{"num_hidden_layers": 10, "hidden_size": 224, "num_attention_heads": 7, "num_key_value_heads": 7, "head_dim": 32, "intermediate_size": 448, "vocab_size": 1711, "hidden_act": "reglu", "norm": "rmsnorm", "norm_place": "pre", "norm_eps": 1e-05, "positions": "rope", "rope_theta": 10000.0, "rope_fraction": 1.0, "qk_norm": true, "attn_scale": 0.214, "bias": "none", "tie_word_embeddings": false, "parallel_block": false, "extras": ["capped logits"], "init": "uniform", "init_std_qkv": 0.0527, "init_std_o": 0.0, "init_std_up": 0.0527, "init_std_down": 0.0, "optimizer": "adamw", "learning_rate": 0.00168, "beta1": 0.95, "beta2": 0.99, "weight_decay": 0.23, "lr_head": 0.00946, "warmup_steps": 288, "schedule": "wsd", "decay_fraction": 1.0, "decay_shape": "linear", "final_lr_fraction": 0.0, "batch_tokens": 32768, "max_seq_len": 256, "doc_mask": false, "train_tokens": 192200000, "max_steps": 5866, "dataset": "wikipedia_en"}
Each number is 128 + 32 x the weight over its row's rms, rounded and kept within 0 to 255. Layers, rows and columns count from 0. Numbers have three digits each. The size before them is the row's rms in percent of the matrix's.

# v: layer 4 attention value, 224x224, rms 0.0663, rows 211-223, columns 0-223
# o: layer 4 attention output (transposed), 224x224, rms 0.0579, rows 211-223, columns 0-223
# gate: layer 4 MLP gate, 448x224, rms 0.0681, rows 0-11, columns 0-223
# up: layer 4 MLP up, 448x224, rms 0.0704, rows 0-11, columns 0-223
# down: layer 4 MLP down (transposed), 448x224, rms 0.0567, rows 0-11, columns 0-223
v211 094:129134107182112118101144130168093106102124140105104085106150100063131150108123144140130146100180152204087164127070111097206106129170140080117167120127156183159158118131123112159159087160069176149094113103132137143149095156086076100158098130064160144135143170117155165112167142154137109111068140139165099138078133123126162091100116091140128148154099142155088101135192095128071136116094165166093197129156162163113173144185145133097153105073155137122185198104134145197088153148158150142118158176114150086097102153085131136144108136152143154061129135111132155097063171117086153144141113099180155142060182154119094196120111153132080160140143169169089138050115153179108106109099
o211 100:058129121112106148132127090105104194172182113144087217123115176215093123134127141181132149146123079091130091157147080102091121132143141121106119127174162139116170124097103137097152098110131102100189137122148114122117127141144164188164178128167107158136104158143157158147127111110115154079111117135114126159130107130138054109123156076146126040124191148103098132156055162095195121150148106126138082102129138109109134234134131112156133119123114102094129096104085147116185109123156104136180063148093103137123073184168151088174128124055146158212109130115114125157085146159097158162164150182128179141153134130097162123120119169101183100097134110127096125146106151066150133195134
v212 100:085181019141146148115121112151123127153153091170108184101145132133136167180072188120167141164178131064082087117091092090155161201097153122149059099123127132215184094154117173156145174106139096168084154098089127147140137109112155099130077094132087095112134144132139134131133129168122148121044122127128085124151131132120141086084159107102084069172146140089103123113114145147113091123084088085156132109129149167136096104129137139057107111104069158107065126155118099044127123154144191112088108093062133135126178070060130126051114094143105088129143144096135127111170130130156123135128137136164160146163172156139088142146147147130119140163159131154100113128150167144098122086093
o212 102:116136215158128118129165147177067124057099125104173109148143124140097131163144111189102064098116094107168144155096138137098140090098182141120136125168122131068078140119141133086090155122103153103128147101148165121110117159091133084113146150152111169103057106137083179118145164064101129191225111108133131106122144097181127164157049104159128121116127156167137119136091095116172092148143172131147152110210075123126183132151141159102120138130117128104169137110113088130133153113160120193124150116141090046108062127131176118199167153100122138153150116165116164164157135186088140111140085082157125100138192135118183095144105103166132162142095121133141182142148052116186141149135
v213 093:097121114195130177087195107132187114116105103171190114098125119072173114161148116177127094150120190131179058137138154089089159144072159087125122100106144079133141089131185069142128179144188093114190118161130143152114108179162148095103112133125134121110163163167171123088084088088164121141077151163107169151090156152091121150136156126105101105115191104111089146098204081153106119138155167126104109134129150095078147099139189142131093069110129082162126104118160148163114099164068160151100128143189125118165181112095158180132186129136111151158132105078075137089149118107165162185134103126085103118086154163122137122109132108183157106172092144163146174181144084110139120133105
o213 091:095084114130110098130084086117139130159157148092075151128167121084142151153104068076112130141151138144145152147046142130113166110107108179103125074147076087101142148124130099070102092136173108128140152100094096113121165098117115071115093156159135128148145112104098152145192214121161139130130116155170099129162090129181147117107080077135204159152155162168125135113131178095177116080120104136138164026107093123121122133128100089137111115113127197087137143169087198103098165102124117042127079097128196114061074131177117200151159085123116148151071134134154165095176129178127093075088139156170164113163125125064144078138119147128147157120156105115127107127113112133101125103143
v214 093:123142118146119069128116120152159107140130126179132183126151151114150107105154058106110196153172132137130110181142096187159130172192155093092122123146133167114111126142143162116160180164140118117087104089116112075065172086064136105126105089110173164147097124107171168108114171161096105211116148087151217140169153104108081139092136189112162139132135092119116156134123116111110123108101114058158155117113138098129113129164082152166109145156078097178116129182172131140099149142164132053131195098101146129160170166133115134074103115095096140128168138086120185125058130113102157183119174119102136096135118115124052152102159074128055104140074113094164124107126192166123161160117
o214 094:089137128099117133138145146084131138141151125101113041123165103176086146090180162223152095092170123109132220142137171082075116085152159152106130138145132097136103124173154157116170124103168165098139180110150116138167160150175131144119103129144148056149144171131180116099147078094156136113090077148139124106073099121158136074112112094144097202149093094167141164114106136138096192109140113141130069174098105115138165122116132112136144170113121101130219158134118110106127113138132085197129156133075134068120091087127138103168164178135185115152122144091122106201150092125121089133152178111203110198122162129101124140169143135144159187081166133161105128118106165085100123133085
v215 100:149187121131145208123100086198095138111126116113119162166139161152128149121159144133138098134132113058081158063129185103158135137118141147123126137128093126095030165032093095137174169095154154127068074134125129142121144194120137188141116158087101137041125110118086164092086144114163109033146105133134141093134134145108154119122117109130127130110064099076172140150102146169124184129170128127179167145139129142150134123152097149041095141137142121175150096130100113090144093140143128121116077153134079093134097175089103125119149082141094099160124113179155081076108180103136163100086087083131092096146086162100150131130154192103159152171114149122102122123169128067097129121110
o215 107:152127149113139065065137196098097186169122139133161100165144110145106127166121132115101129127128102160216094111154090156126132193104139128142156129182154181167157183187103121132138134150087148139133143096146145073135121113064133061138167081142168123242139115088110116173146133130050150128171128115123111104127093122122116136192140189093133200139125086122087078093174123136136119098133060121130122161114135172139114138092124110138177139068095064088131137168138079134120126106101106114144106136091144152130178148178165127147117173148102149086161104124055149155125160189077128090162125113135118163110137111116135119139097079131096070177074132077112153154134092143147134071095
v216 092:092146083113088093122174087140141108071098116121098099169146126090095119106080106072178108150174124165158109137152103116160105097169200131075114145132086122216072074038175137130123211101088170179120063140161135085151072107135121136164115096148138139071088099129177151157114147116159128133132083124134133174113173144177156109111183173144089099093144103084056168203112104096159104106093131115170128110071122137139081132091102139078148113139113114144050151138103160116158103120167110157166176109136100141144196097132096119105151094120156129149087173089153129147129153099121155134104153107173137155088121165132097127144137114182103130118076126158118151159100104176132110150105
o216 094:132107127120169161117068171134095124176134130206151133154154127178083112098128144167093123103128128128152164170104147142090156105133125071104161096121160141126079110098182160164110148172137129085145107097090096155070217071119146158141100063119161135160088175112074146132170133075094172120110105114155129076113112094111139159160129092113080124160105150162145191129184169151142133114159131155131093148118095165086141110151107101109157144083096142185228183161120134089096143119086114115095157124132100136057109145168091167182113184086135069157143143126110153192138127189099111119104139142150103178062143150098122156082143119200163131113111156097115064132103120101132129160149
v217 095:121126060164094139181112148165129122124119127139189211106120145119124149160016088142166076097137109142116074141101134076135124152089130142149121121115096116154147120080160120173086149064135102152114132193149075159163092159148112135159094157106106101126115132071097101151126102107090106133115123154151090149103131146108130130146116121125144122175136148122129123188200096145142131117128075139081151093135107206122119145143119099109097129182163152123125129156202154086112073176086138138175182098096123071174143100131161136063166106149118136116116093099119127097169143106098091214159137146108123170106164206124069084142133115167133163048152159137125140162121038119148128170136
o217 095:110105180117209060108064082185148187144036138138111072125127164133136083139107160136107083176138135144173148164137121103132164191055084126150125115138142123056082104142108109124056105143137162102137103109118123118098205059085184187176123177156121145085118105173071081113051170162106137125162163159097116098155138105120162144126086065127146101121132119136161080128093108164206158107091140142105141065135062139155170135112123120109106110129133154169165127127106106097140153088144146119114128137114128119079098138103114094150119103095173139135138113132132145110130118173118136087109115136148125104166160167120162102092181158165149124178115101100141153067146102131135100135189
v218 091:111124064168120093058119095091152115146090052108213178128096096108134077118098117150175069085121117141131188113107151106132143118099141081159128125135112165212170127105150096142105163071155126152106101193152149169120129208172080149136088067079064093118159113100159144092149073147125147154074110131154134103116198112094154113155150157075088108131167119164094120124171146112130130084122158127093141142159187151165143134115133082095061151135184134141138143124075152104070077184086165123125119107125140128111098125109165142100105135132064114143071147136103156121126147130109130098131086145150134173163088179129124107114123179150150166134171151193136156137102180101150120111170
o218 095:129092135063058134089124121127110141149111115152100104149148134146146125173137100108104143164110166140156071181101152128125110128129142169037154130158150079081115161155141121128057132111123076086132138104120108055113073061127174137166139144136149167135093116125088152161119152100137162169172175111134103146197067132110174178159155089058144119122150168137148134140127111143223135123119141060102171021144112125115144107115119148096171137110082134152102113146106091042148105099148102108143132111147111115099099124124106119177161156082127163111124075145141162126132082109135165057109097114112131136092205164100154090089147150129127098082126118052095159086120099117133158175153
v219 095:140100040153129087187133141156155141096122163132094110136113146103149170130073125062104100144128121120110085078116110118132097225094144121125128131157119177062061131106155120148125159105165134157109106142178112121102117119121102076148110134089176099161087101151119117128160095111097146157087132135150141153159123127105109120145204135110113071200110153142122089172189118116121159160095084070156162097101137127175162107135149160122030127174108110139095148170112120104099076177100166118112133081172148082122084090089142174121157093040099123119139101058138123134107133150114190143139121169157144146130162218154106128141132094130124081141119123161162082132120092077180164181135
o219 093:145114167135086085112121109132118156119058124125132086122186086110101129110114118218135140173106149060160144170129193094118167138097143156150146103191128095134168100131156092146135129105159131084159133088106155109121202149118158131109119163199102107146133139094143152144030100141142200080128169196189105089164173094181134186093097057142123158089080118146099136143101137114162143142130143099094100105109099137159116162103059121048159133122104125117187092166146149091133156077127121148103160120114103089088078143100102115156087158153113174135098132109126152089148075189148109112125107099135100106082137088089175102163147119184155123158141127073160160105144122108154089131123
v220 092:098115166085143078097143144092119092125108096143162145105100072119079154159103147082091108173169061188123141114079165120141111113109157105156089121105111133125113103105072094172130066095096163183145179174106106110130099232113154103128156153124094099121139114128109132128149103117111152152204092107161079187140174170100129052152115083158148161114076170128114087093096121153151144126184176129073116211147115148125117126117159106122170126101131207095134142095109144122129123146091053125137129117154148100115097075113081115132068133152122075085137127112153131138118091134083111103160123104128103121153185137089152149155126112066212160162174137159153122139115051108126101160136
o220 095:146104159125210216105147093185087119127092133144137128158087139072151120135122135109120110108114168177102096122158086128163163134099092133106118128137157134096178096093136115119060142157091124083153060109141155160135130120076145165108187118216095157100083139154093125162114111169121111128102128144135085127153122163092099163102137153076149072113140114108111175186127141152156075188106084184139165084143183131168144140072132155134080136136091065163064097152120113144161137096138161172160152099162106131136181203116095139158087107117098133134087110151154182100115142078139136157105085151077131107141136174169116147114085143125122062149125070132116112130072213133105150168123
v221 095:114115125163095131216142100125116116109134114155178161110116156112090165121088168205147130146168148176098106187101130112138103161096157135094156115095128066118167131126169180086118153149123139104106188074149196173157128147132143110138077148102148122164116137101114083161145117163101124171122121173109179148107125149080124150157122156152167134119172157138071155161165045121181126134146159113133126136075146129068135158086136134109137118162062150125161196109164114161090108133075116109167173176130181154085143178095148055060104146165136163111116107107091151123124124158087052148134061162156106117105205071175116120136098102100153126121114120157141123119134109204129148103177
o221 107:074131138118178114122146067127124132121161155122114133146125142163172143133109103085106072055126121045113111158114123099143092138113107164179091138149120123112108114118110102069107172122197164096127142120125151132073146121153134191156120187184157107063071128132114131158119138120147099095118089128095108190120142139117063111049104058123090114115112165174129093110092108157116116116130139177085108069154123125164134168136095075193084137131148133218164125096111155132104110117147124147139106158089169088111139120062134146151097188116116129144148115081184148123139107110118156162159175130142146118138041135097102131039161143126159157118163121217161106105131176072085120161149
v222 101:186117153141178133139147135073100176161150144117149147135145091119170154110089130199102087118156129131181127109128179138134129140102142126084133117111124102077161129172098145093169050061135079114136127134096131173147158158153106137089166114088135108181079109113128161131095111147077117107102132123078170153159158160117096119168090118131142117135090116125112146098206097118074167142088093131085116151095130072121177138146165104126143127121102173115226164105164157131100115179112179158162078198137151158089154113123094136155112140103096141171155147193088164126173095128153108117128116127057095141146218022123089103107103085079135103112129086134148151125073132114153155129183
o222 099:125112127137069118122158081156151174098127144087090060144145109072117152157174086089139127106139138138107133132146151087169088113036122189160113144095118141124156151130096114102088192126155152143083099109144130097143110166115148136163170151140090123061176080187168138141128145137165163179098050099144180142132125131148124088056125153138107182146122150145128164137111148124138090138152145093095174075124158134142044131157102161179092108147156094144032115172116100153128115126108119081160108148122159136148158174126123130097157155184096212105105112132109085092163129131127125153122171125124119092185097127125162154119162174110140162116172120166169139133183197140037108098104
v223 095:091125169127107181129115066093140120164137083104129149185126124179120089092129171149124131095167168141142119120124124133130119141143048109140134125124161105146159156083085099139149171103067083139034117057083166168130139139087104187126100119090147143061199101110161119087101187074177113109199169145126152127152133110112178134117086119129092165109093138145123139169159096143090134118149051159168122130085122147115118118122111135136131108107131115163145122142133111120163167097181088159139117128135155129110104212118120108114117165159150165123140109159169130132074153092188091095118186118035053132081108053124147159139140102187073130107118064111112127136103149149094084154124
o223 095:108145127144161134113067212063148123137190131139097145102108134156124153179131114142130130110121103124130171133098099190142103163115155124092163135070131143174050174108150205120132126169066163158102129176133167135085099115137134049177126102133141136182169117142119052135134102138123108102143065109027127123127133108087091121153179144122098169150187113141161118120157152139090118136086153146135127111133160107141149110096157138115145147063103132123119180172104123171117110179123118139164133181070179146175140122207181173124092149119083144141135146112075070113090153131102175179144167124159127132213132155136145104111154125154168140116097084157158121144116150137084169167074
gate0 100:148139130172113122125164111145120081071060072117107125156138176120151148107092211119162167138105151113160169167142154142137131154095118084174122152127102117134147114070133127087114126152115088151122104113123091135168137095148109147079138110166139153071148164137175147180112140183138141131092150123078149116121137085104075112187188099054097093112112169077072094151093125095116148112092130095110130082085094121130144167095070144065124112112072134172116125170163151111206122082121054110142110149167155168117146165101131082100167112131139061143120183104152104101101105145157105157189160111114184062132130165168108125151152076077126175114159133145157117172094061097154089092159
up0 102:142140084112133106195099080152122121156137141111102072147099171243108103157138163148171136097120122125130156148078144148111139146153154154149151137132119168057104096120155088119159143149116165110166081103158130172128140157135157137105131093124083143063126117113210115082125174141167157120098114132109146135080154101120159115116122131106139105070123172108123177134159198090138126094142110100112111096151142119116188162144157142079107153056129128146187147115172133156122121150117101136085186139110113118087054109108200154089079105133075046089109089142123134085154111098165111164121116126161111089079096148153086079136132088121166056117182144166118194114113100103118047170156
down0 102:133175089114101142156171082096179105069093094161147137124098051111142164126159141084129138148153089151115155163120166129114141143119125116091113144160135143142138143105109156169046110139071115101138150145146152102148100189098148135126149162069170141114108098149106138118150134104071109133125112182168134065156109097135137129071151195200110160154122130113134118135119100121056199118122168189162135215121128120137134097084186156159188132162097146164135128100142153120157116198126135119156090193124120118180118140118109156117205138128156179131112166062148144116081167102143079129062155093152103155132100077193116130148112202149147170158121116103161127193095145181116147131091
gate1 098:077078065154162108163125113069192043070102173155053113125199110112110110103093157176138146129154123132104101072154094151157140117109120140128157117161127102117121137177105128099131102161145085151074096114152091126095118139128062118167144140116150118153153146135108089133091141107144184181118163101155067109155091072146134091108125115172172162114094148143139105141150126166111045105061173154172128103141121116101127050158121101142128103072088135167096119114130142156187163090138149159112095119085145147153158125137174160154081132111118119119100096129115076142219153085100153147119144093101106106037142111151106084048188114112145153162121127088145125163135102131124156094149
up1 107:136100168156116142084114102210079133135153088129174151156076157111119101158177132127145086173081122114145108153157131121084136109080097130094129129104156131142136137113156167113089085104130112123121145134110190120139140172091137189077093128150123150135144218154094139157170114108106113129139119160168134115157116098159061121157138071164061116116118177140101155217128045115184134136120146065063177137106086078159113132146163129075082106159146118103112158150158145079175144114115127150086141047211108122124093141155077111105154106125079125152102119162132073117107141190116078155108137138097118105169129140084159109120071137123158103137119123159147160139144099040145084166168
down1 098:075080170102075136190067065122151113119164147192052068154119124142082186116162169125142084108163122079172136076065116152156134110155120137115170132215095119133152137130133154123096131170150145113135159118111079132109179104127134121123109089110122106141178068069134089074105151160128137106061133084139101093167126111202088141131134093123076128105124158178146066128062117173143089126118158146161042069059131120108131152084111160150126114130121119075179093109093061129167140081174120150149161155134176139109127115100133085139148138132108128131095139149120122110168114132103170104169177095103078110103127120143143145116099167131098134092129099078112170108101109159129173097126
gate2 101:094081166112145149143128090135136104120129158163110118089149135151140119126104087147155142174119062122134123137141119103119140089140124133061121124182130101101117171153116158148158036119127096067103149174136141172125155159160085200166099163187105156125132135122189166165133094142130107172156132137112078146154105080189119072131090191181135138082119128111143086116135090123096108052078163110134088123116079127107138121133140075105120163163096125108097104127137196057132163106143149164049078091160101142071138146073122157108089136100120102128116174165136098081177151102100178117097164090138134086101105183076118078055160164112183126152136124124156106113121134157126142121213
up2 124:156176137182120057041155141096122088088116103117094129074134153099059089118104185137169109082133106138104110093148133084138090145129159145189155137145117157168110087101113165130112193121125122156104152116137150121143042134125168080070138115110151130135093145143122126096137107181121119139128181127116074100107165131129095117142144111056122136163073144071094084155097149166115176109086071131121136121110106164168147078099095150071092129084088148099135109167175148187163131135194077200138115121131147174169126135166131098150164105136105069117108097102175091175127155196132080109139137109183166120147126104138102124227115094189137136163120162140168124148123143120146102125129
down2 106:116174152049158124082111150137118125111217138162098100113131107125177112078200111164094090098141129166140137116166127079116131099144107110099059122158139133137207086135102156133116146122079072089133132112185138116150164178105144129135076127117155092157093090134162131192193164160117108122128127055097124108093123149136056090110116228180151139130118156134109184136133127107078088135119128051093119113141145114154130139137116169140105172143144088122121167123152177075128090132058113112098141149139130124137155153091146161168110062111172146164175153211143104109140150065140176104160178156151138065161123140155107136102125115119148125165094117123118116125148113067132099065103
gate3 098:116045147150110146084118093095101150133121118153136193127179118154114108105167110134120135115141132149131103158175043115139122088129058165174151146138109138159162119149196159127145130136106085141101116166096231107159129128139149138178133156157093120118195101185100057227127150125139131137115190149083102119136104128121100147112136147148111103102139130126113162077182145142132145099127140113097116138113154133133044087139153147141141098145102102137079077113149153112111169187091129139080108141113215130147102071136120091157096136098092153128144170102141163015122084165111154191135117121145135141123125091130093140121095194122133131154066151070113099115179181138095130095159
up3 096:165143155167158149142144151121127110114142186151104135160152099110165147167141172152118099083156137127101115144121117164104107138088160141135114113144087119112107123131112091133128080165125219054194178123183111085055096097086145111163074163114192121100148129119168150144133117150093106077147076191101120152145096135104137147138146127117154164133125128101210166135076179100127137124114131158144153098179134119076130124103180096146102178076076151174168126108141095143152061140186197193162114121132151035141151146126098183104152120155093117120138057094073099112158115104107119132100127148099120140131095138130123146174162135114163121083138182197132118197084077081099136143149
down3 098:102151090117081137133129133105115130130091104101148077139130155222121125121103102112089165081161091147143158133149133066136111099152099133178123125145102153127206169182098122117108151163112109126101062131169113117164124128123114175085135109144096177184111142124122112116134131057167150078140205068086111141131144124200102150123113140118122078110125134158105150169101073126165126068160082184155090201127088166131150159094110132128114138163150147104129154124129135116164135121090089111113081128152058142118063141072134142128124152104135108170063183173135113161080177141146126079165154057153108131118198116114117089084105133149167157199115077105106151090167175110177154114182
gate4 103:090102143111095089145140096112085090101111148167069104150128123180116122099128082092131124090116123140131094112149161106148166132114187114139071108180126130182101169119138131143101104093192080169116071124152096142132121136138117145121154113087115159163141154020113159143107154146154203127144145149147130101198121057131097154176078158166182086099121131148096105113127088087141085080074136213109089107162124108134116090109162134100149137085134102120170167135162135151140184081153117075174129090139147173118118132023100133123064128104151087104099135161150169116130155172150147135166125094168064169129194135143154130151141108108123094132144186159107103198148107134172089140129
up4 103:166125134137172122131150144111116174143142097094135087186163065137132149080160081171116149103169070097185122166069178167092114095142107123143104137149099056089106115153152115081152167136118141052122167090105156103137152100138145136159129088080129132125109108095114150159156065052164155125100115104158127176089081128121198114120089102169081181160119191142169147150084108146120069144078106101178155095146073081109109100096137185120176115099171146093140163166098151141155033138185160106106107136169127108150100076133137173127129108102142127162184111154093115167171082152159135152102157118161081102115151101142141147135183139082134152107086125148104103147169148106141165157134
down4 106:081106156115127140119157136122121095135059144124098157050167157156109113140149105115206113143100139129124140127133171138093134139095162113072108089140163144108145072106088122118137115097078076149161128149183150153153081165125123078157079115115164178104165115163149161108115121185171107152086150124092141096101154162101078105139127109161119119132138063112066119082198137079141117124159118096049127177139143151123189145137102119121078109115154119078179139103092165085097194127124138203169078106121110158174119095156137154139139127200147067077158134128130071105150149154090124139086184143073163162102135180087114173178146129175114148085171123117133158151125090065131080150147
gate5 101:107118191137171119153114079081179131139101106149163166087140138118111134054051116108136122149192100113148089084124120125130109102099141143120119146119119114128188150066141160142185107114079112146137159149109091204170145138180092176087104168105158091130150129131130197084150189133155158088117170118099113097208104105126103092163056119134177077133148135041180068155073113151133119063075111143133117143126040117107115160129121109111098089149157145103131151088108152131116126103098150113176148150133159152145120165155130093142126107136155122152063149155128140119134154112094103132160127095088053072142147154124144167104146104117195137176093153108171192154151122154161132087115
up5 106:149135148075086134110086123091170125093137137134132084118071141091120120109124091128166160102186087102154140125116092145130106096108168085104118199169163154110167101110117117132114140152080124157114158149182148119121108118160088108128180188108111103125191141048108112147124134082142129178119118156139052126163123122154173115121122112114133152102131111080117139154068118150121095170201087125166148170101091169200130106099178136086172131123130105114169098104141082129124144108122175118120164110168158120115179139133102135112148207135079083101126153087097052220101153130113154138107067145082134149071153083068167119094187139106145112100155161109232169149126122140100101094104
down5 106:114147062147123133153115178097014105097086110166143151114141121112160149123135097141090081081077160088041174125124131139130103135110145112113157146100134123070088125153133113090108154120165104120093091174117123115113146188106158139152136108152147137142091112084132117135079077142172103115112155127105180103035180162118142110129088173106164105117093098207079101137141089156171124159143112150138133099156149056104119088123120142122090169133115132168061139177146147154160084136078099173151053146131079118147115102112164129082197085124113152178147159156092122098175167128179117149124126154122141147152124174090075104122118104143160114130143086091100130141136185077158191123183
gate6 101:171103091123088135147117113118143123177095133129156118152169124154099190151146097123142168173105151140071149112140145094095125133134170122127115145160124140099179106178117175103163146091171085127078139100053152116093154166206117125125122120138156119150165144106115091107176149168164099092075174098158085075109123087103127128153050106213143149121151147108145094104132117097152125096126126114116063144094075133116107072208129106108145149160127161190148098080127119081118161052090090146105171079073116149127049148142104119125088145133124106116109112121111091118131130175135204065130097147120069118121192160107159093156130116157124070116122120172165188136176110081163114083165
up6 099:116135133086047103080164122110104128152131137122090090147117120112086172109100160101158124116141122154186082108178135128142127116099181121086088113159137047144066175109119166133154155140115143076131122170085073151088104122168072137130167114157126131158087123145127130082196157126147123180102172157129125093149094187138115180139143115128110108153160134146076102171099118148123103102098098107127203136132082116194068101123155117126169141153094164112091112120099137129126127149116140138109070148129182121226151093066062102134162120129153115119093088224162127077140154126118112167149135127161102129126132139116149106160057129086138180188138054072132128061151094146134170145153
down6 103:158185123166138160144107094147117109160138135108104124082151146103135071103099134073133131043104163083133076078084190151170127164167119098223146115127135195149178129085123140192166098120146131110145131172157118140156111143102152129151094141177155160148174151156116152109110173184097081151171100131117091110116081145144119139132128138127176156150098118117146166089160116097101091057120170123134101123134132134153195123119118105103079094151136108111125088070117175118097082161040162182157079133120089112122144136154212094128094114097120119141191113159083155116082123161146157115126122089203138190176178172130139108144112061135145106167115195146116127125132119109139079121141
gate7 095:163105175110121111118136055090060112121143091120122122106124163156117174155077129063069100068155114107108074113110125110151170091097145182133168140121170173103120124101172180122089159125157112113155149168130172047105119091076203124137096166129163198121100149157125157131178155157122141151142178103144083127094093103149132158232097092157124155129158170172130100158153146102167123172077139120163142123108149132103162181108088101167189157170092085142109129127074135130137126088138093088101148141092122135118113120115104096127109127166152123087123116133103108095114128146084147118114105073136093059126089180090112056120166126186110130124167103107138126104152096148164176145044
up7 086:126109121170140142097100151117089126115169138173116154080169134124137072140093109080083114152136066128140087127156103143099096145115082114124141124125143121122114119094177141098186131151096207130131110109124077128073149163164127111193116139067031094142104082103171089081069086105134121081150095088135152123136101147165126135091069168135146116202130146116125157108191120208121082141195068143149096141090166135165092151070070114099115152161147122130149176071131164148137085128127116148115136171138117130123177152108098117104082096057127129107099138123168164169154125107118206130178117046095087179091089128133134142116124186125121119139150111150081142105172156126075126138146
down7 095:110150116147095134142114121152169115159113088059121099159113157148077146078157105151122113157117150183137117094156114076108133061099116154120132116096106118153142160146071145136128123155121089102092157153125110097186104077169083169126143165116179091122175173126120129109196152119088079163144183122132111119142171129120058165104174118181107148108085153053095155078075147055163163129113207136120144135127053173146149159109109141036157114150166135087123120156104182090140089110117133155140167100070091154112138141120148088153156104101132091105188101056147108155122102160160085129124177172136168125119184118167147198170109119138142118120159114161113146179129091101125079153124
gate8 099:110123142071150108134109117148093127165091131125144128144187079153126125137150161149167122130109122105127125125137143125098069085077121155120138130129097146143163099154173157142110090112153134173035125118109131084109150171143167114132153082177137181118209111139142136169135092080145140070219098134064122134184152082181051071136099163163127113069132154060120059129105164154106133148110102132114068038079126136097101089168069143113181123124139114188139142150063141131141149075098100186146122125123170145079125137113150111151127157077171076172117154140136115102126145196129092076117137127102116097102163132117079102078159133129164115071146133114127130156114161093165099142157
up8 108:135141096189133136198103117088191133195126135066088097196098150131130139165096158127078080112118142143129131075109116200147125111206197148135210120139096126057150099145117089109149094134124086105147157065190131093173102125062138126103151142124134117123138148160167154136144142163139172147157137182083109113120104086152126169144166120145156190090164075166143194188119115109106061125153145139126145166182132077105145127107203101169127162164096101098117103146139114141190127173172156118153169106138105101154121103142130166149108114138108118113153122114126156135086123123167081165135182115174142104122148112163113131113153102198134048117165100182124126149115120127166097159133
down8 104:123073123135135119116153074086093110123143150167105159139076092169071107119093109061080107130101175118192092070152100111147126141149159153139095159109139112154184084099125128126128152143116148110060133053170133160093166141129107114119089167175086121101078101120153054134136109133124115172117106134136120116148175135104130108115100091129141074131111142167069106165114166135201102124171102101124118066122117113160150153117122108119090126093113177049124158056124198162196194124116090102150110147162165140121126116119120117101109179080082108136112150088098078126163084113155175116136100135150113161107145213112181156126128116127111062146121117118108153155185078050154091159092
gate9 104:128095169186105124112137061122119083116108130180098123096144163117070123116123114121075148126168094091057133084143131090096146083066103187138118106178050173181108118095145177198150075061147134120086095176107153172151097099156142098145154154148100106085140129167137126142130104175127161089164163175123093091134120139114070105198155103167084113095119165121144087138153095131128141104140083110099089137130085107094104125079127157138162090090118106136151102121141223108107160119158143190141091099138159126142113149101151084148086142091187063147116173172150061139136149149129140136160111148170103082073200093118086120178160123156112142132078157120156109117154133148143130136149
up9 113:166092110079132143154120130135221157110103143077082084152100159136151069141169143132157098084046126119129145140142178121157113095175162123085165121140196132051116107158140157122151112140176136116085161122136110118137197182109155108124078147103139135150096082138152139076135114126116064157137138115142089161160128147109168174104118103126145093126154120104107112126247067173083105134154104122115142179147153154152133107108175118127122175168159122158096101102092057092160115084163075153072138120127158165141109092155105146102212064150144107112163126102144179135160136137211181091133158137136086149152142122093151110130104160100106137112152066172144151126147099105153162153125
down9 106:154127175154098083133124111113115097124126156090121082118165168123101146081107159096097126135187163125119094134085098143090119165063112124162065105175107083118088143073110105126136134119123198146184140105131173170122134090147105103101094118182140090172118129164066138143123148152144107122138100113114120124148150130112090081192119060118105042149144158206129114165126185131181121100139097148099158152108088092111157189061098134146119110169095148165142137126122213138151108114138185120113136091082102127126146178093193071129129142116130151118134128205187102111101031114115088118108125108136117150113097064178101143092175145162169144150100105101178125091127098150168076123117
gate10 108:171131150153170110106121081101146112135108166152119129100144134171130106141137154087104097166186103140044123120109110128109065180111162076152131113111159130134126088095128117134075119150132105112110167102153177210161193162136118094120153121135134169151165085134154142143129121182153129130083157097156135144147126056144093108144075092155082153168159093125146162145221095120154116110120130132141121098162067124137119126159096068138118100097132127170223102152136116106190155139125090081065171154082132110122101048142115107088189108125131110110149213157115134146119132165149164155159139152162144148144143164045107093148140122186091069150107131165081184161125111110099161070125
up10 104:149159175134127129132092123137121190070113095082195132139108133149102093193144129092099117165144123117099088105158140082190129221155152104120135178136123112155076119156083150144122128069163135137133137096144122108165179146107182123168088114067166159142094137156108100144201092157155129200108229137163101179143116151095111138183139053178082097106147142107117050161152082135104177132096124122118162121085113100123129127206102148144153122161134153139121187139087077104124152152141146120145129083075106162127132088110141108158140150141139170110123141148130119102143105088172109139165121148141141147149183170135110126193053100128116143174100124146179145143170059093141119093100
down10 109:124098093111122123150092148134130156142129153211090088145045135079114055174137129092166136105098191103086159128049153115120119135128142078133112096106089118130134165165158098125141134128076098131208113209102123120122116169113112150094103142114115108122120176096129154068111110159088122141174087098090174101110129160147064172082144159148154168145174143140146199175133121167146109105098121099160121147120139128114122113121147098179107125099105133151092155139090094143118102168080089142114176110154150135177171058074125122126120135136152084152139103136107111138125174132062107205080115160116179151131107131177206080064173117085110182098159115110164139115112189154080140112110
gate11 107:148122078169140096127153138148106144147103130118123096093114132100077111094189152162163123140152102139093084117155170048091130108192171114129141131145182165183129117104091122181152152116117100131125106118119173167150163147135163129114081134097117140106181104110169153130164110154125114111177154184160124113160161120186074026143119117224091158082155151086112084127105081100165136138145148140032081096094088146157135140184104165129145110161145143209097137162158118145132200109148119128151155104120108149113080105091151084151147182152148115162074161168191172071101123159090132118168164122122109153081183096129123149123097107129179128148162157166143144164162166110125132120160
up11 116:144168139152083065135118130125116090179170085144048148126128101154134113106126139142114105104068083146151145130165121127148166147102156166108176061178119115138129132090121068144101150089167111152134141048137102164151152128112154138152091185078064159133137080189130183165158149161112098091117124165126109140154166136132124085168114121183110090118086123148141106117132049102178181134116170111064106127164133109112146047103137143122169097143143131138061119170101200152111163159159056089133118118103189120110112135132130148097155179156132127181071140175167178108111116154132113172130152104103078093184096128110125190126112075177102096115153080105130112179146143154138140180125
down11 111:073147180099094092126125128175214147102138121073146122106123188167145132161087109087086115081169114122156132107094142121120142147073150150141146084107161172119107152107121157079138102199138131182169131145128141078079119128172086099167101126159141147105129149205082106148097131097128134092155074124134132148173072179115118173179100071095166139137126105103092133054174108081049142108125083172115178115143147174152146174127147109137079128131127102109138172078107070141168153108121152153136089110096120144138076140107118105082091125209149132085138115126136109090147111074096134099125055118203087126140085134119157106107132147125132153167068194140136098062104132118102110142123